From a checkpoint of a small transformer trained on Wikipedia.
Size: 8 layers, width 512, 4 heads of 128, MLP 1024 SwiGLU, vocabulary 27653, 35.8M parameters.
Architecture: biases, tied embeddings.
Training: a variant of Adam for these matrices, 1040M tokens, 8877 steps.
Each number is 500 + 40 x the weight over its row's rms, rounded and kept within 0 to 999. Layers, rows and columns count from 0. Numbers have three digits each. The size before them is the row's rms in percent of the matrix's.

# layer 5 MLP gate, 1024x512, rms 0.0399, rows 435-453, columns 0-255
100:453541523550424435506471537465489509539509573407448501508620442435489427504486482541545472487511498488448537466546470530513480514479413567500422475511504574474603460506433488462485553539516466488494485526417494538559509501503437484507534582464530517506409521531468499544504485437460460553481558519482499517477496473482503516524512396487558554537500479484523513529494495475556495496509489520499561487549489511471560568497453466498501532511602498463463487567469504529488550449518494435479508516508515505453505457501557476543538486502515533483513464472521499545484541534470428445511494502491495498582502560513430477465588462466542515429520385527564485524490560534485515498512460494443546451502496545552521463506475559560486457519513513549529469524531512510523466448476530
103:517523433524543517418517551542480469527543518421518516559536514455494533494566589459500511442500479489460519471504494512474551528518565538510518488538457530507498483479430496491448496559460521448517477490403516502484518434515432529443442483485532467461494609514480572517516474522513596533454501515476513456469516580553539485457563529494530480486489489503472495540495494518465569435481543550533411455480491572512467579543512501477479470564518478481471547456453537539597486518568465529507484502454532591488505450469489555452506596497525520493512472399496491514507581474497516422538460505530475535497553470550482492455483530493527443469493481468484478555526564494501429516406488540456418434508500577555525465577434508485465532453498485503455517474421547454497500464429483
102:471606520532577533457470461502637496521502426401498540469477500463475531468541474526416469542523484519515491487534509489558452441510491566498562415562478481526510469479450501558477538473531512491553525435501552463580516465524526442532525456417490491532537527503454476513511514540535461494538519541538469495502534562450474427518504484509525548514577480564523581445421456471575566417407428494509473452517516477468439517456499502426539511525501482532407445506519520561545434451553441446527504492484475478477457537509456468507507496481550456516554491511521477594498556460516428500568472526450510469486516519527561538539527498591495547518432499495517462512574485493471502504536492516529501472542510460428501510460514560512535499471503463480495580496517478512512577575520547
099:497495480582479473427457577498558531516486585498501469512460487502446547486416530511525460514474444449512543494492535572479547449466472458531517467524603460523502473503544519458548527476582479547493527470483521463442537534414522573470543498537476457531501503466536533530523446475504558494529395483489488494555482568507491499479483488558428443497573504491473496516503518480542511503504518468495526466426518470578456427532533445542536493492456487545517472580478480462497418535518538483442595509495525501556494464530508484522460519472495530433512470467552461559490470523536588476543466528487474477488528496523491615522481480544497469522551555523504506471507499507537471479398431538394524515538498521487535419514553447504518526548551456483552493548500445532489466572450464
110:473472538438539463503519573595451494534513460493428532455526514534557481518549561528470466496476515464475467521554475459558470473582550457510520520485535517473502532530505498527467463467499509489438567563345490539576507452484510468443525507479477422545442539506539525526497455462449411480544475556528522489478557503502463529515571417484532513451530468551575468531564485417478577496485583480487539551500484484441457480467495470540515528498535532440478525459438462478426505446515477537461488478482519459493561431492514481514453453523442598563535473464474517487535483473502516476428502530483461516455468462515520474555564531568520549508482493494464482536525507500462528435461481507551522534521437486560451440498483547517532509480546452457499494459521533462502499472512466
092:540412565498575450421519468453515455547500495498452517494482494476533441530494535471541457552482571472556383557471541571478502517461498469500450483476470424512563527568547476531464414544466515534441498560516580519516544482492527494519504513505435519571535515576426566561509495532513535516499494429524499492500527536466534421496481469488525523461514528459546462558527502430502509554533489492476606512505549557448552496511495498457397517528523539516498555506609458453481535491451470509471499515521533586512498541521543534520483483408525563424479475560483391498545504529518524503526519482537510487480497464403447415470529493515467509478489528478466469496445522534550470491505565521438473506544436606521455476520424497501479485464465529506452494508521430518405448527499516
097:545526386534527460487464446501561560429465491517483489450493512467495503408521508493459525510529442504506542485500501525526482530476586491528511394472488464479459502479468518485470436461410496499503519465452472508530417497476498401526477513545536512535492545450497518485483483486494490492542573477558472520492472460546500453475461497506484477493463503522514584462490424510507512461547556479537514531540505539462464470413500585513467527515557519424491443467462475484494397487525498505466468527516497521466467542484409484531529528445489418522505525561476582539472496529524424496565542493514508542584522570521451537448525516511526533496424472560535502503485441511471508488508478543550542483461482455521495456445593535519544448522543541529539458591521424480477550486530474
111:498494478451490525478482515496519444518520489502493557485478426560476578447499530515523576500499511482531426512461567429521490454508497460526446478522501468484490512472507496478493486522537528499459496447494497531563403436476553523461494519430509417525542491483428503431438473508478509448495442487537489516461522474495459520452555505434433459510475470481475497510546531555509511543492514536588504501502452499480460443469465601544552453504493469622517477466495507499472542478462546500506529484491444587530442423519475544465480514550503454524484542549461447532475536427473494556512537590513484442473439480433494506502523574501447531582483458505549519551504463462459562558415597496523548514555472465483533541546476496471448467436526471515484561453469482530502565500538496
104:457492505504528580469468439472546500451551470495512474460502508460502573518512468561447484542502422482556512565509486470472514545464494519552520506474488451514490528490501511535493594536471436531477497498469480436501552480546522512499556519476457549526497558527524503505492527478490563483519507516495403520520501488510498579505508509479454475581578496551485472492483485430501469525528577473502502509440473542551506543533547486526518444450415550493468496407409520483503518495491470544534476544531487623461466483495498494505552527459490530425484459461493492518468547490552532525516439525493575568521397413461444480490532458600474486460574509450508487513482504461531474520484435526512488462480516470549497477534474497510562506487478525482499449499498510505491460547546472
110:502501545455417509459530509538539515459546525552505465481545500508576575509555532537485459515460502473505524550489466447529516496513545542444533465558509476548565504471420580512511520436544443541546518470433535478464470543534551460460450474463616495541435496474545483460481426457513519500483501459534551463483528469533496517543467475505485446519486480393567505573541486448470463449572477504501554455509502528518520512503497469449451464576440504511513484494524468521492557518449523491528521510523472554466523476461493464452418445490526478484486467428464463540496474550483535528494554506474465516421536466477480521493500503529505435479495496562482511496458449430602515493502424481493561474574505478474485449507526504523485442502541512576422496500587511471473517472515425
101:458607500480577506494438519548573488492545553447574476426435530497538516453492627513497437450507486519503454619437489513427532493504496524494581544449455467484503530488535509487520485524514490427497455509532497481562482544561479447511470540456495517436458437480521514570459418458476488523514461549566473493546508459487482460515437442523554550534522528468553507535512540564446487565499537486528462558523466473563475479532493497510474518529496499457508488523468475450508555481466451530460552523476474525443492420537434509520538493476433525439531456506419487498554520467486507504576527484458458501553501564525458474502485443492456510521526494571525463428501498436481549521455500603504428547467475486507526468486495515490468483426493460466471516507505505513454468583548510
096:470453550552495528538553428555505496446544460532469475541543466469439545492449477502496524475476500471475490448553506436540545533455504563437495474484477491454535535459526432454569455502546533503515467546537479510466464448538436515568478484496485470504505433511479482437563547514432484439525508424528470440482522574463545484547517425574458575518407515478482518459505496467492519533462457543560493517519455606482576541525484490462524468578569554447492496514519494497583538478597486513573462548462495498444557551479471497466492507471451450527564521530535513529438479489526532571434475446510517482457528490584481446512458504442474626447415502535498508464498481541545517538467469487515537443508490452506479510455481520534511535473479484446540525444534476515485514471479516
102:472563467529452538541482470560500459536427457529476511465554442486487592487529512503492544539465548504506524514466420557461522386531425557500520534488503487512495398449429491484560501480519451516436461538493527465478449475517507524491507458475513495498491439471521506439531479477474566490498449436586508561495499449555489472506494461441588471501560456536532462575528462507470509534494598500544551536518511502545478524441478474483453589423527525427506490489487483566461489516483530496518554548549540487458492461499541535477531450464533483491461545537525484488446476538517477494449599490509479457473515524436530533469551572523583452504519559511487503559565419521453529492506522454464437473552484538475451499448435519550491520511511488582476486465507512456555456551485479
101:507532465472500462464538502509426473538496490551460477557493560522532503529474559480541491490451461477499497512471480501535497502511455494535513447523504451547432533434422481549489454472505490543458462556504544517572496489520497497483537455466485564428546514506575455507434470478499504534558547498486414500466535489503472541428518481447548446525504459435515459548503525484486557529512518517490575551496583472521471507489484587483477466442518498477518519478518498568505493500571554505522532501539515493454452464499471516430511517554464495524533484515515499485483524509549545534503452447437473455499466482476488528464512510523448429541518474533526473504505422485468521489487515551536429514506484492588531554521462478593466427492491427494527448511455411525506507464545485
116:476597471408501412451487492558488500516626476560497483458502487513452518498449457445506514485442430483505524544449503510484523483492495457479591547538584524512487478454511484486505528455503498477455536482522418517546618450463563511481529533475483432540466484475496373524513486445456440456437448560523546513558494550444462463496459406463476443512472484514456531595508508467520533524501485571495555521496536397503449525518437489493493426459508463472408515500462521496457529516521514511519511493458523548529488497553567488541465518445463547460494485486542479552496510474503539491488544592507461530434552500545466521551519544436513488562533513474438452506522531414461483508501447470433468464545561505518517457574560593526493576467500408563529507485489432446522499511530538
101:462489486492461564477443503437476495449430501543530443508521502454479529516484520505459432493445526485471493515458480519483502503507457484525512525480585509480499508456508565482489525426505460452502489510468457513461543496563473523471428467499458468516512471536490617573566374395518563488522544478500535583539477495533492571493496549447536515528503479480474502536503534498467485445484586509471459578493523481543467487520500512541443501517465537524517502503483488483531536570493495552531499555479460514458473422475493482490532422532476498456529425439476480462537474484436445433469480480517502543457546520552468542432517446533532505464565544473482487544494518501470539481539431532490484522447562501495482504465465480520533484472452486476566504491482529533505487541541495
095:533480522420517482523533556465503483435447493595491513518515584507468520506579502515609564471524526524480447534563503516480561513442501514516509453556503501579520461463478423541566521465530524470491438548428472486471470467479492509543491465468493501474509435466463539463467445460496529463543492491512507507451474514524556492495528501486433517471442506487450442606439522490549490553530530473512526541543465442506453543507562528522476473537541554471471521455462572500531516593567513506498495479507518522501503451512518538520413456485482537483482497471488424519519501464515526542439468546491428459518521532479475507562482551485500462423532493452463460568554468519501413485478523525532456525492540552535539463498569570527484416447513540436502504476456436445535436419508531
097:500506533478493585539532450547511473545466475515547400519500525599516499547576482521518508512486476485491465573582483508504498536512441592517543423592430499479506539520485467509541480516518558453438474570579456556492549458522420489542472475381492495543479520444534521461535469540522541462492441538458393506522495476527504463470511513502509420462441529557537535474451460538471483491501498496460584525430479469488486601511537459464451503462539491448467518528465443460506546503497551522464495496449540525487473528489389528541450449560465525454484513502461482515503482383476512543470508471531459430495509555495498511469465499491462501521503543501466469524420469466447535529460507580478458495493517527552528587474512492501556512510492499496462510446449495546466530487504481
098:521520423520503536538509445516511499496462531513532539422442487489488512465482506502473512547475491485513501504582487455526484503472448490513546536498532499506528461423490455489410468491467485527529512478518446525508398489468474507387513562536430494533487477499444451508515544522473502539451470509501539516549472513502483470582524458494450502543503559486514455542474504484626460485546505506541453525480411470470486474479451508514472482483491457548402490454509611546486528486501461433485442470554519443538505498447475452474541522494444518499515509518526400584563493527484488517532475484437581502539500479488475489475579445578552493533507533486459445531546506462548515526415489473526554529528541569590525543471530426548503483465486451487518558451500536463481488464484540
# layer 5 MLP up, 1024x512, rms 0.0423, rows 435-452, columns 0-255
091:455472516548477441445529543508441501502530446499496455542502637465460517553479522504515467528537463465493470516476586536523442491534586514486568566534499497467514520538486485534542495455498539440441566463441507518469514526463524494540537470439567478512498518443397526520526547493483519519469472484475434515477501502468506545486514492508366461525523517469504536457523523436480471516478530535561520543524453466514425559475489459486500526586505533492514516526495548436502553452488521594451393466539470517467470499481564520508480483480542462458569444483534510522558510548528471438496506570477499460415529494456524529498449513480523482453481505485519455423481492485521449485457517534559507419449535493502450473509508532457497479459423532415498456531543531449533500484502486
100:521542464440436481539465464518497525496530530445478549498606476483495516417511569533522515510494603513475534541465474470525431471476400544506428504458496491490536535482502526534475510555485474438574523543492522514523517532510578550507513499491515520465469486489477489516432573470522450496556505433569445502489531538522523579561442451459437562494480480558550549515502514575508465551512591469467527469494545514528547552435503550450501527468529412476505500569494475543512558500509519441534531507530493527496504438593507506443496468483442512477447546521480506426517447482537509559513451443537518557536484541499505499550484577494528458456533495496518456523406557510535514552520468497448518559548461538498488480502506489506555547518501542530472490491548535504442532524497535
099:519478535611512548510524535439466518579486527478518503503516488458518552532456461552553543512526506508463529514574487505479480456443475512564472507505516474528568505540455468496547510494468504355519480465463507563446428472474438517476552548462466535534578533481460459547443517507524524447488437475512556538482524511536526444413514419442528476470504519518468452527523402500489568526577465580497494475469492480513496535459486522500483564483509486426521469425466479576557540532438583491502456569454521456529509520523586572499492452512456500566474460453480498493503466549556494514479515479468524459422461556502508447499534483413524483456520508474518529538509486545493495491461502433504544503494462450524537511567429587502513535514533480465592481507506534522513465485461549
099:600586583466540481594537502504472360499489466497445491486455487508525458582496437486466504483530546533429527560495511450475454499564494545466400470582476551501527559464486538536546497517499481519418444490533513554401583557455428481502491447500460499513493515482443441441394483530514472524480554656519521572470502390501487472546438463452493505534471538478527532429549519424496503550526549537440538551449522470492523502515513524524514514511490486523517478436522488517511483392444513473468553519501484482481466526516506478474517509512476469497523483478482462486523382540503535497579504448468474468443506498540463444472564526490498480510530517482448472552442445460534526516560506554522470536485530550575530464473475480487470505487419446550556508474504498435484522483436558
107:468529409554524546471536456512560440546571492482510502502494514544477356473454485408502454517544481530525405471458496469479482489445486532499520488543503470454464491526519426517543496471491475531583503514512451457464491509490442475544472506442482528580460579506445385521520490526486562465541490497462525531462486470481518552487573464432484507514486438513497462538498458478474457596555481494555522463506522502483511451519486460478439536570518443520520440501534520429517470471477478555417522582470520514485602574552570509534588495477455489474504480496512590596477509484499559586554467457536519482579489510563442458508508472558531477524496461516575464548452475470453507466529534497444436503503533513460494433521439511524543444511525544485532521445584478555474482473538470
091:512485508538515526504478461465524449464510491479505548596465537556491532461541499513492485528433491490542444437519501456536504454502477463551440480560466492487490492459460510460488482512467431519496440403563497428510515467506513530504519554545570519490523478477513474466542456454433488511490408517566521483577508443503499564508498523448543475506556551442513486535472499437465528495515458493534454580443475437526509492478454470516510390511433517576454526527424451516451520498535509527436548473416538481514486466577550458526564524529522547559534494514549482530511427496490507472518538501488433466491516494455518542460475478526499471476507501570476485443502511509549521483535491499569543495497470443490470547540459479516501492459537538461491433480523553503530454504470535
101:478500546559482437479548440530607511442439475468576480499435509498423485469482462556407469538451513524450547541478589470493546454526521472515456462516533436530489496527515510461488423479505518475573437472577542548508516472481528523513506488554489493490560495497525479471534511472484493454496534422525447538480438522522489506541450502575469508540539437470559538463540469483460449482478485552506538487505478445502487511503538528480482461462535415451506516428503508492541511566477508501477504497531496506479523565409476538564512497496497534523465538586501584508508460481447462456515509560518542559565482507584512524495479463531456569518417455494561487500474510536442471559492528554568527524527486512528528535463464450501430490552408477474532504505539467444532525503556556
113:480588433544378549537506471530504486505410456487452536521490488488559535520517505485502505487509561512444509570459488518466492485497521578486480563527456633502487488562472515543513470458508494503494491511431499442548482453544442570529565517510516500507487513538470471512542478560453461445455546495462501513549506510474512489457466475489453468510496549534513483576475522498490524491473464546531443493491515507497446519561570504435506458576405491454491544563475530484529481492478540512459496497526526502482484505485478524506562527518478501496546481513556531469543547506492505511506471476424519498497522468464449532523517429505476491420496487462479495484607574485519466522480461439478493437434505445496443459479596508492530500492456530472528514460525472484491477582462536
102:542542525465508476545507503526503511516503524533578493572485550466414560498450519502518503569484498536380456443504566585457518523483519494446491468460511510504536488577527542496548554523580583498488467548376547472492494441511586491530475504473522449418476449488474477458466420582440580456501459457448511567474511503455480548448467460465493570416526521512423423436572503512472565525547532513566478485573502437500526548443494569432544432539487516515553506472459496472560536522473486505525512497474549490447571492492513498543511489512511522539443500445461539495485594539380478491491495530519470467551464470522479546487520581454519529500467515458499472502442477535448484549473459511485573415495461513474492518547532489474554471479462563519582545447534583488475535443473515
107:497522566560519470512412478480452519490507481481476545579496543479525513497528517541472449415478479554531413560471497546535469476486530519536541453459505454469570563602526492472508559517517452487528572524384496500530447446403515532519501516497498524566566572474438519537453488519453575574531527468522458542429552450417443555417461461457488554479485554579513573415524510541508464498402505513440499460441544568545502490475534529435554497491458601555509476479524540555503442547459477548444512473437485488564557458509505514531420585544503491536493480487490499521466458455520505488436490457479482521558435515510470533575516519498393527495467499454514490445472495492455493485500532517440532460509472486452487534486509562511535465500514508451519508485564474489563499482537517
099:454498490566451442610444510535503478479383489480500502478452503475569499505535502470480497573504511498522521475496473493500489432497510550534459407431501476501470476528447502535495511488520490517477477479507518506449482537481554512455497500456594540455525420557498409541474490505488523544489458481522494509530472494555446583509439530477475528575449561483533560538450542515515490470480507544487479470503521561512480569555493469523444454489565495471513552580505426467521565500494511537514502478540452508495522447493544529520485500501515504541514525502545501517537482528495480489514478452416559509488566543509570587454458515472561448525432559470520543536487436486515491520518536559546555475507539525533491580496519448550488506505505506517505512470551519483417523467508563
094:492486546506554496456452503485473539474524505516467479456502502494416494543517488484469506534478448537532547451507545537543508535489552516486461452539414522508535482583504515460428447546489505538498512582522568575500555464439476450557492523515556498482461563531502520487524523569528459528491627435498531574560682468444448505538492447482440482499502450489511489524479504553515554542450533508535503460426489463510423537471500513535479544531560534529513533437480474481562490464484527497516478521496578428487520497457494433520508512590533511521543502528539504480494504497535454515501553414473528490506496525469574515518476445506464485427481537463547485497474535537423609470561540532416540477547530474472489522448490551544559461444483457530480523461531497526417475444499494
104:459495518589492518523567478495499503550506511476488525529467472478450535542527469509484464541516509438485457427511478515537552544491502543544457490414554512519417533523442498516473551452552481523553481557492490452484471565565479503611478494470503502484451519488511484492416485523511468508513485490523525495542497501491539480568578518514489476536579500584495418514502465451480497526522538501506619509519451430493474575461497519503498537457517477433523481435572496460454473524571543478476468478545504471489496516549487456387520485503555497469571479614484567435510589523511518561485457494538475441548518480471458529493523475534486487485494456483541506566444447440556472491450496469483510428533509487518454425523479472511542562448525626506493522565466522550513519500448453
098:573435523424486534529503511457492464475511551483554545442465505527474486490412517488479569478527562470516514539565512518524496476547509530505418547531460573496480556519575455500519560500473498493516567538490466533482476470428556494514470506514438503465460500504466478507515536463517483475472419511551435498548465561530534437470492451565483534468509590590472554535492437531501549512523505468423474430539476508419464500554509456534477545547475490573511532516491533534450447522452463522460523410473497541543528479491517479569446476467498542469494530478492520445492497488452404460477538553533503489503601507532432453610552466485519517454457494444466556471480560483567512478557518502475575548538508535498511426575530515395493493521489519498521514507517477491518448535440538
116:551543588503543523521507532478512520519465516481471523522472551534517504496531449505477469566463472494485438511526499507544515495529493516460572443441423500473544488489575468498487449576474496468490540463549516612562501426521529485505550550490453500558557506511576491447512533562567463517519460510473516470488541524489420479480464505536512496506572550505465477468475421518449463464537492503505442459471451541407432485470466485550505592465505494439511464425510491526560493527486446494496473477480527503480562514500438459509484462500459498537485463536413468534536530507527484514468493431483525570560412502524435474486482548538517470485459542576517456494472447508550537482462471527525494434430508511483519534500545521562531446526582496509490519460504476559384490514488472
100:541412582483465472443480451518510500626536441519502499454426491498529547430598520470523521550494528556541552535460561543442496468471501506523481590564539477494510525523516483516537483612552548474544459452527543462419531486466531551537595464520474523475435581439518511518518506506521472460485537467568471526577488510550505523495456527564513506506485471516494574547482523455424495471498504566483533476520484474463538497560485445461473516526533456553523403502340551562471452495520499564449513484482586481418496478515537483522485554417550393478528474569488504527555452453515494532501465524591440503468485506494549552526508495551589512479506527472516471489499526464490411445511501481381514495520474509516576524500524578458498497502479493461498512498490493465531528523526525
097:507506486540534565463494512526515506537501542560488502506504504487484674426547486506535512486500469457460444533489518533456498507503550472480502492579490450490539527466533447500492506457504498499552422501439513542527569512539492558528472512506446464425487543546552510400594547530479536510474539469491509530491534474519526433519561446480508482518533520553439516514484566404421529498485475498452452500446467421431494518487431461485553512536457473552499505425515503464494457487512485447506465469459516545571528525408435452504486500467440503484577507519489466467480501568470480520583450541421447457453442494491414568560550542520451574505531497509527550518506416460576539484518480439470468502545524501556495523543447558505464480457509495541494540494505540425499485509462529
092:463512490474504465469537458485472525544531488552527459475475502488521453501498491489481536419525484510436506471530540401534508553390512480530533494463476502474505530519461484498507474450505514503413459541516472523510502497471475501546601541567478551494476459498509488479500486515525535475540510524503549508515562471498511392529556515491442548484512495518488364502493506490489494488473519490581513510467510492479524462464540493488553523555460548485460457517528540410541473452528475517472469548455473456534435482530504527458464497461484456447464523515444438508525482479551475583522472549569519460561520464545511474492501527526439501516461472434550467538511406531481486559551565423492524561481460527550591513548470485509526479591516479513488447481509542466509458525594529
# layer 5 MLP down (transposed), 1024x512, rms 0.0373, rows 435-452, columns 0-255
093:515580500449498491605557554458584511530515584507564501451526521539543453489478540543600524521507545488515472494551474531538554456465438522478469458481433460478450540536542502485518516434477567482502552474530478467585627468508423478484489483469490494489447528509576511536452487413541474426567520528557468476504447478528473544478507527546441507477497520507481455518587482543489534481451483428555526513501522509454591487558499527512481493487573461509508507601474464494438472503538546515460505529554551558508568459506495469508505510436496536553505517497525504516493521454527494565549504484484423550505525482428509485465443512452523501530508469509480524547505487476450466513481496496513505445442481500483519540518470494551485535463502529467549527485537549508500465471524446
104:523456524548469491500489495504510459521474514494530461526483513441465483480426556535417498504548484505497487501509542465545529469519481592490470474482519472444480497491480545501483517495468444524453514504482539456519527475517523516462488439508478428524454470523471465452495558532453444494469484484465511525442554444516525468454495502519533503581516494526451504479515539436518488504480472476460500461503512563493484473469498501463520480435485503503489549461491482483521487451448464544471445492536525490568518522529436455522473473526472526507499385549506490487533514545484495578498464526510528466552516477529426521554512516553516444524479512525560522489456533422487545492466500502524451473603476502517533499485470483566553460571527456577616472520474524548444410529496528
102:544490517433506563452495530560529502523466474461480595525462503536553561469538448466507481527519527510498486488572539434493550418487456513470511471509503442492462491493473500495555453485415483475506498524496485471449416475523509432518471474455489549530480496498494465444468540510513544550541568515492483502413536540447474498439452475523510538482486491475568519506489478539485484501495475538486482524431539480484515512469548510507489552528501429457520539508482517499591502474524422535523483543514508523533508506519557522489484468557503496498516512508479508482421526529488534495579494529485454503439522461453468482433407451418438433523448577465484459358494528489529484470497523521495439473466523473501500415514477514551464550482477457480531500489524509523530506481513497
097:530424533530470498477400485553496472526467577492419520473526485491510531490493557543482432468452502465460466522525536516479543447537532512524542492510465509485472459482519550467535499420576530477547569521532562507443489542477502541468488440546517439485572514499445531513551473521411512471567487441511483497465492502475571509482513500547459555510524454516578521477587457500512479524521514524475430509471512415486596518463502531505484430550493534508532452560505576494504518443504495502548564503530515509507392453474485499554455506501520545487441473474491462517494448572523470390446515450481461550473472534457523491552526429493544449510529440505444474535548451572497532530475519536469468476519508429525494476493446550458480541576520540517529458474465467456454417499584493
107:540471509468587456484442475531450454501489538550496420518520518550532521459490546526429469475469491465473431478481533445552492514553540568503474453495490480484466540500476429595474480505500470504590514547480471548584523500477472488463489533504566533527543468496516500496511482406447493461535533462520531538496532471562441546482524441528509523474624650474490453546483533456486410494502464449490511556536456492485419554507447555487492585574578446519465488512504515473458512433558499528520513454522505509493525522521438562509556510483491510500511474527482513515509460471476505443470525478450517533483534575585483548466481477491486451503448538496447484465512509492492457521555487523426509451419525490486460521497514562521540533434466534476538539515531564558441477578484534
090:488411477483500488408532468509507511529526545541474488538533515504536572516534482510497484535495479548510548533540466510628515515482481525537521450484531429426526534534562551520582462478546422517535491429429498471502582487501455527462483518458551506525496480512493535410483528579478526497472513535511443509488517535530498540554605556537481588539449425481522512442491462443423453472496468532525479440478525534501472459424498553589472498520494619565511493514551460484505545492474509438516510460541452427501500522572542481506467487382456554557450389505447504553491507515460556341463502486492478471529482522479499544518467553524427442523545495463539457495428452589528452528421545492461486547516530463513490512533476505433427419451580508521493485525476497458515482538554523
101:575529573567491475517535509467524460489536554505511458514456485513522462544513517498512520485452577556486496477537461479482467461487535471511524585584452496492522502461516504507516545491574560499506511411526561501574612507518482480571528488489420569488518545449497493447445522498536512562473498504505498523514440491440531471518485479545486426504464495471476489527407494478462602482486526476484537482453516435452536500472491507474475545512482467450570543459498478482537488548468536476505475417436487457505443457426436482537504492463522504507473426511568424467538525534415517532505547465436498463442485495480449540566486473435512474513502459485523605420497507459450513533558559504382449567445435495493533511500535573510484546454471485456512469519554527490561505493500480
111:474479470508515493464576532524482489460394510533510479527559507486525505519522566462551428529496488509435464566443483515509512514507488517482541459495532476470566569465486556465455539476460614483507538610466453485487476477579531468523462527455446515454487537558486435484505544495578478574566512475437483450526508460556488532450487552460469537445569478434434528440489509467503544509482551457468440463485506505468460468477443500474516483514409548472488488539484472505498505502501521487516464495481539513486463449456550495478548526456468510402529574481528562488499446489459484430511488548496485483518465552535480526488596528480535527552436446495458460493512439578532465483498461474507525447511536456504453455561571536490593552546551433457485519503451526513494531503485442
102:483519505508516570447581462570518524555408515504557635554557457441530410514464480437526468537459556504476505517483385528496525431530455486452488445520481541427547494558516542481494469560473464570493518443571477525489500448489436470544478397472517517505439505524484526525483478492469518586474494436472444526517517384495491527479547568552489554531497522477533525499492490541508517520491476527505495534570519489523525487533537473511385531548529534565527552533506513495559566469427479493532525469572414528590480498436488484491473604530500507497503401521486539523557457458507471458454551553534505459480513453489519497472505436484477484453500508523538482487433525507431535526448527498498424516518464547518527484516557458484499479506482441535466504489481500507507536502566441
104:518520544571514431520463437524494465491506489518511535604504497524437462501452493491485461464546569464538546529508486567472435467514513444491480509495470488456511509559560494466500383534522530534520516473512485490523475500458472411533561526424520465473507517532441468455522483539482491411540546517554477527434486579523498514458505453423483373572554535507501519478472510476527528508451509457516471492500506520568531471440508513536489580437470557470443528508517468491463502553496472492505516443588522552542477611526520440555515516565466504514529482468442508496497487455533393460521468525492502570493507485466475502472521527451480536453485480509528495487493530524550482495472492515523460470536477501537542531431486549486504534487502513504487506488458485555545510523489480
102:489459457500470448475506506468467483482535433442468474519524489543544506527501568552532437549517498572467464481509500504514483489436512473456508468475445486390504473510461458532524492539485506477494529529497520446478531568564519487460483557475583490549476545541437468482464453448465554496482509507455466512483437530517486511549426520518534497496500540526494505548516549442437505525491523531489522566449495544605479514511484451597471499471482495470504559510606576485521540503489548541407501494466449473468542536503441484456545481511578452518499565538495372453456511512465575391529561452493463590504454535494521558472503503450453404536517522494488507501492567528538546533507556491479599479506461467509467511533533522542472478431540427470501506459496480491506456469537551
091:560474416531472493489472537490553458519496522489568558509476585611514476503510526430502475522442566564479513448462545566437494581498528528607537499501529564519436444397590612564508517506448467467525504518504553453507582463522550494489465510437545470515486497477514533475496490442580559481536391456450548490431427457483535516467542463535555427499528520452486509487503442533462494423492515524484487486481500453515475444516576493517516462526473486505518483446450508508401501555510489520555469501432494478496462438547458561450574484532496519470485560537539456453484561493468483494558494549501496518484518458498472573604501514489479460473558497426484513472463523529489561499498491475532470489448467477417543481481511481415507588507554428485502522533527443455506480518491490
105:531489446513509601472479476472486541554512482542536563526491437535509409463511464551504449551443507496567514455531530468528579487534502589494546530494456471538507495499459481489507579468520518474466491583490494513474520498517499440500483481583502545468534487520492561490515511520628533514519439458537520468475492562555495525452522386472503471487476484453529478497564523451486488458437566490458479528449505504501520521468550510481523495500541464491533528515562542546484520476445432505509528487448491486534421469479575525554526508476490404552497516463543423537480527510483522383499517445449488436426531461447527483452465536516506458529495497547462522601535553584488598572479468510463513459537456530445541493558439471460499532469483468510530489446568508542508492522490551
087:498525505523524463542530528524479514461531517527465478472532565476509505567469463528522565459554468536502542528482461457455485536506488512486490544433527553476429481550488450489497409505523580562509480513482501432471536625538435475548509478520543538462550474507552502413442506524435510484483568486478492539459521457580546525451488555457495558532472500491453473521541549474481455470551572506511512492498510452571557516435494477522519412539507503474549525507470551494482500482541565436603500521565619432466486544469541519433490436497503519487511388503455494459515470546546537449505484502504495518448504464530556532441517474467519486519521417536527493518556508395517565495535533559465464481536517541534532538514473513562482439486515471509474492508504489509510475509508569
115:514497503587514429501505494548474478520457596503517523500480474448570551473557506480497552560533535445423519490516546464516550471496498515484479556464504493453494513494514421563501538553517462516414469430544590500502492464499450545520537472549487494460496425530537565484502540496466503530446511461521555513453529538465460469529477529461472443499422485532444452512543488511505467470518513493582463499516513441396518494602494483530481545506473562463452486502535522462524538563589525553499457472566511466461560514467448525458446498488479446503519504494511503444445459498514488481509478480472605553546462382458507517478467434557552491451466430517544540490480460517523516425463535509517477510502466536526507483501446485542570491480477410553512445506509552507501517487517557
101:533483434505484541499496572540510523484515478506555488506483483546501480452568497487416530460423457523534451496442511469489492483506486496459547505448509518501489450459515525505508509546458563458496501499495480512534490535436549566552538456532503467504510511486524497448524464514468536528530460484507476524565458485454496473498482413546468480498490529483380496518520510514417467537482525462532513541458484551576500453502454577529556521546489544548502516500433499492556513455456509538430487433525481490506496514505486474452498501478477532506557497436505561442516564464416480512469508516557549488592605525519472525565444526475530416501536547541472469468476523406500479540581558530424501422456548533437490485483440450567458524474523533502426579434464477509574483554552529
100:458536507438506434554498566473520490493524471494463487579535464474443544499520461522567533493519528516485524475479478505504529461444464519534499497631506573468471461518549482481489542508469589497495470481531471501487548497472446469516516469479443532482559451554543581446511471471479503501491497477520519504457491554476542533553464537484463499484493528443551536457515524470489509527555427471516415529499438470491519538450448514523481539524450504486521448435483502482529531530516533456500514495522559520503458505478556559517355457559516527477496554420559470568428484466497474493460529532446434502513525514507485534547473487510516457538542523541433511530490478500479506549430518541477459521514459490545549494542538537531527436467498514466486534433517477523517476515487517
091:537515437535517440470492490541521476548547479440508511467583502492491510477435495465473518442479506519564534432478541503499533489589508543421534506492508538428499548504528487513491465486518363479511450459495504473467537458470580484456517511457470480490545482564510506503481530475488495544445521575469441489551559548459480462496501428579518459601454480488567472507506535511555464526481546583498430485539519455579509504505471502487500457552534450511449523523521479485491514486505395525492566535515462493557440482480509491579490525548504477561535620588415468493516484475482507600468450514530487514507487524555494549485475537535512492478492461469518587548500510503518476466472498471418518465495448582526431488482424490534474448541498553500510435486553515490533550501504509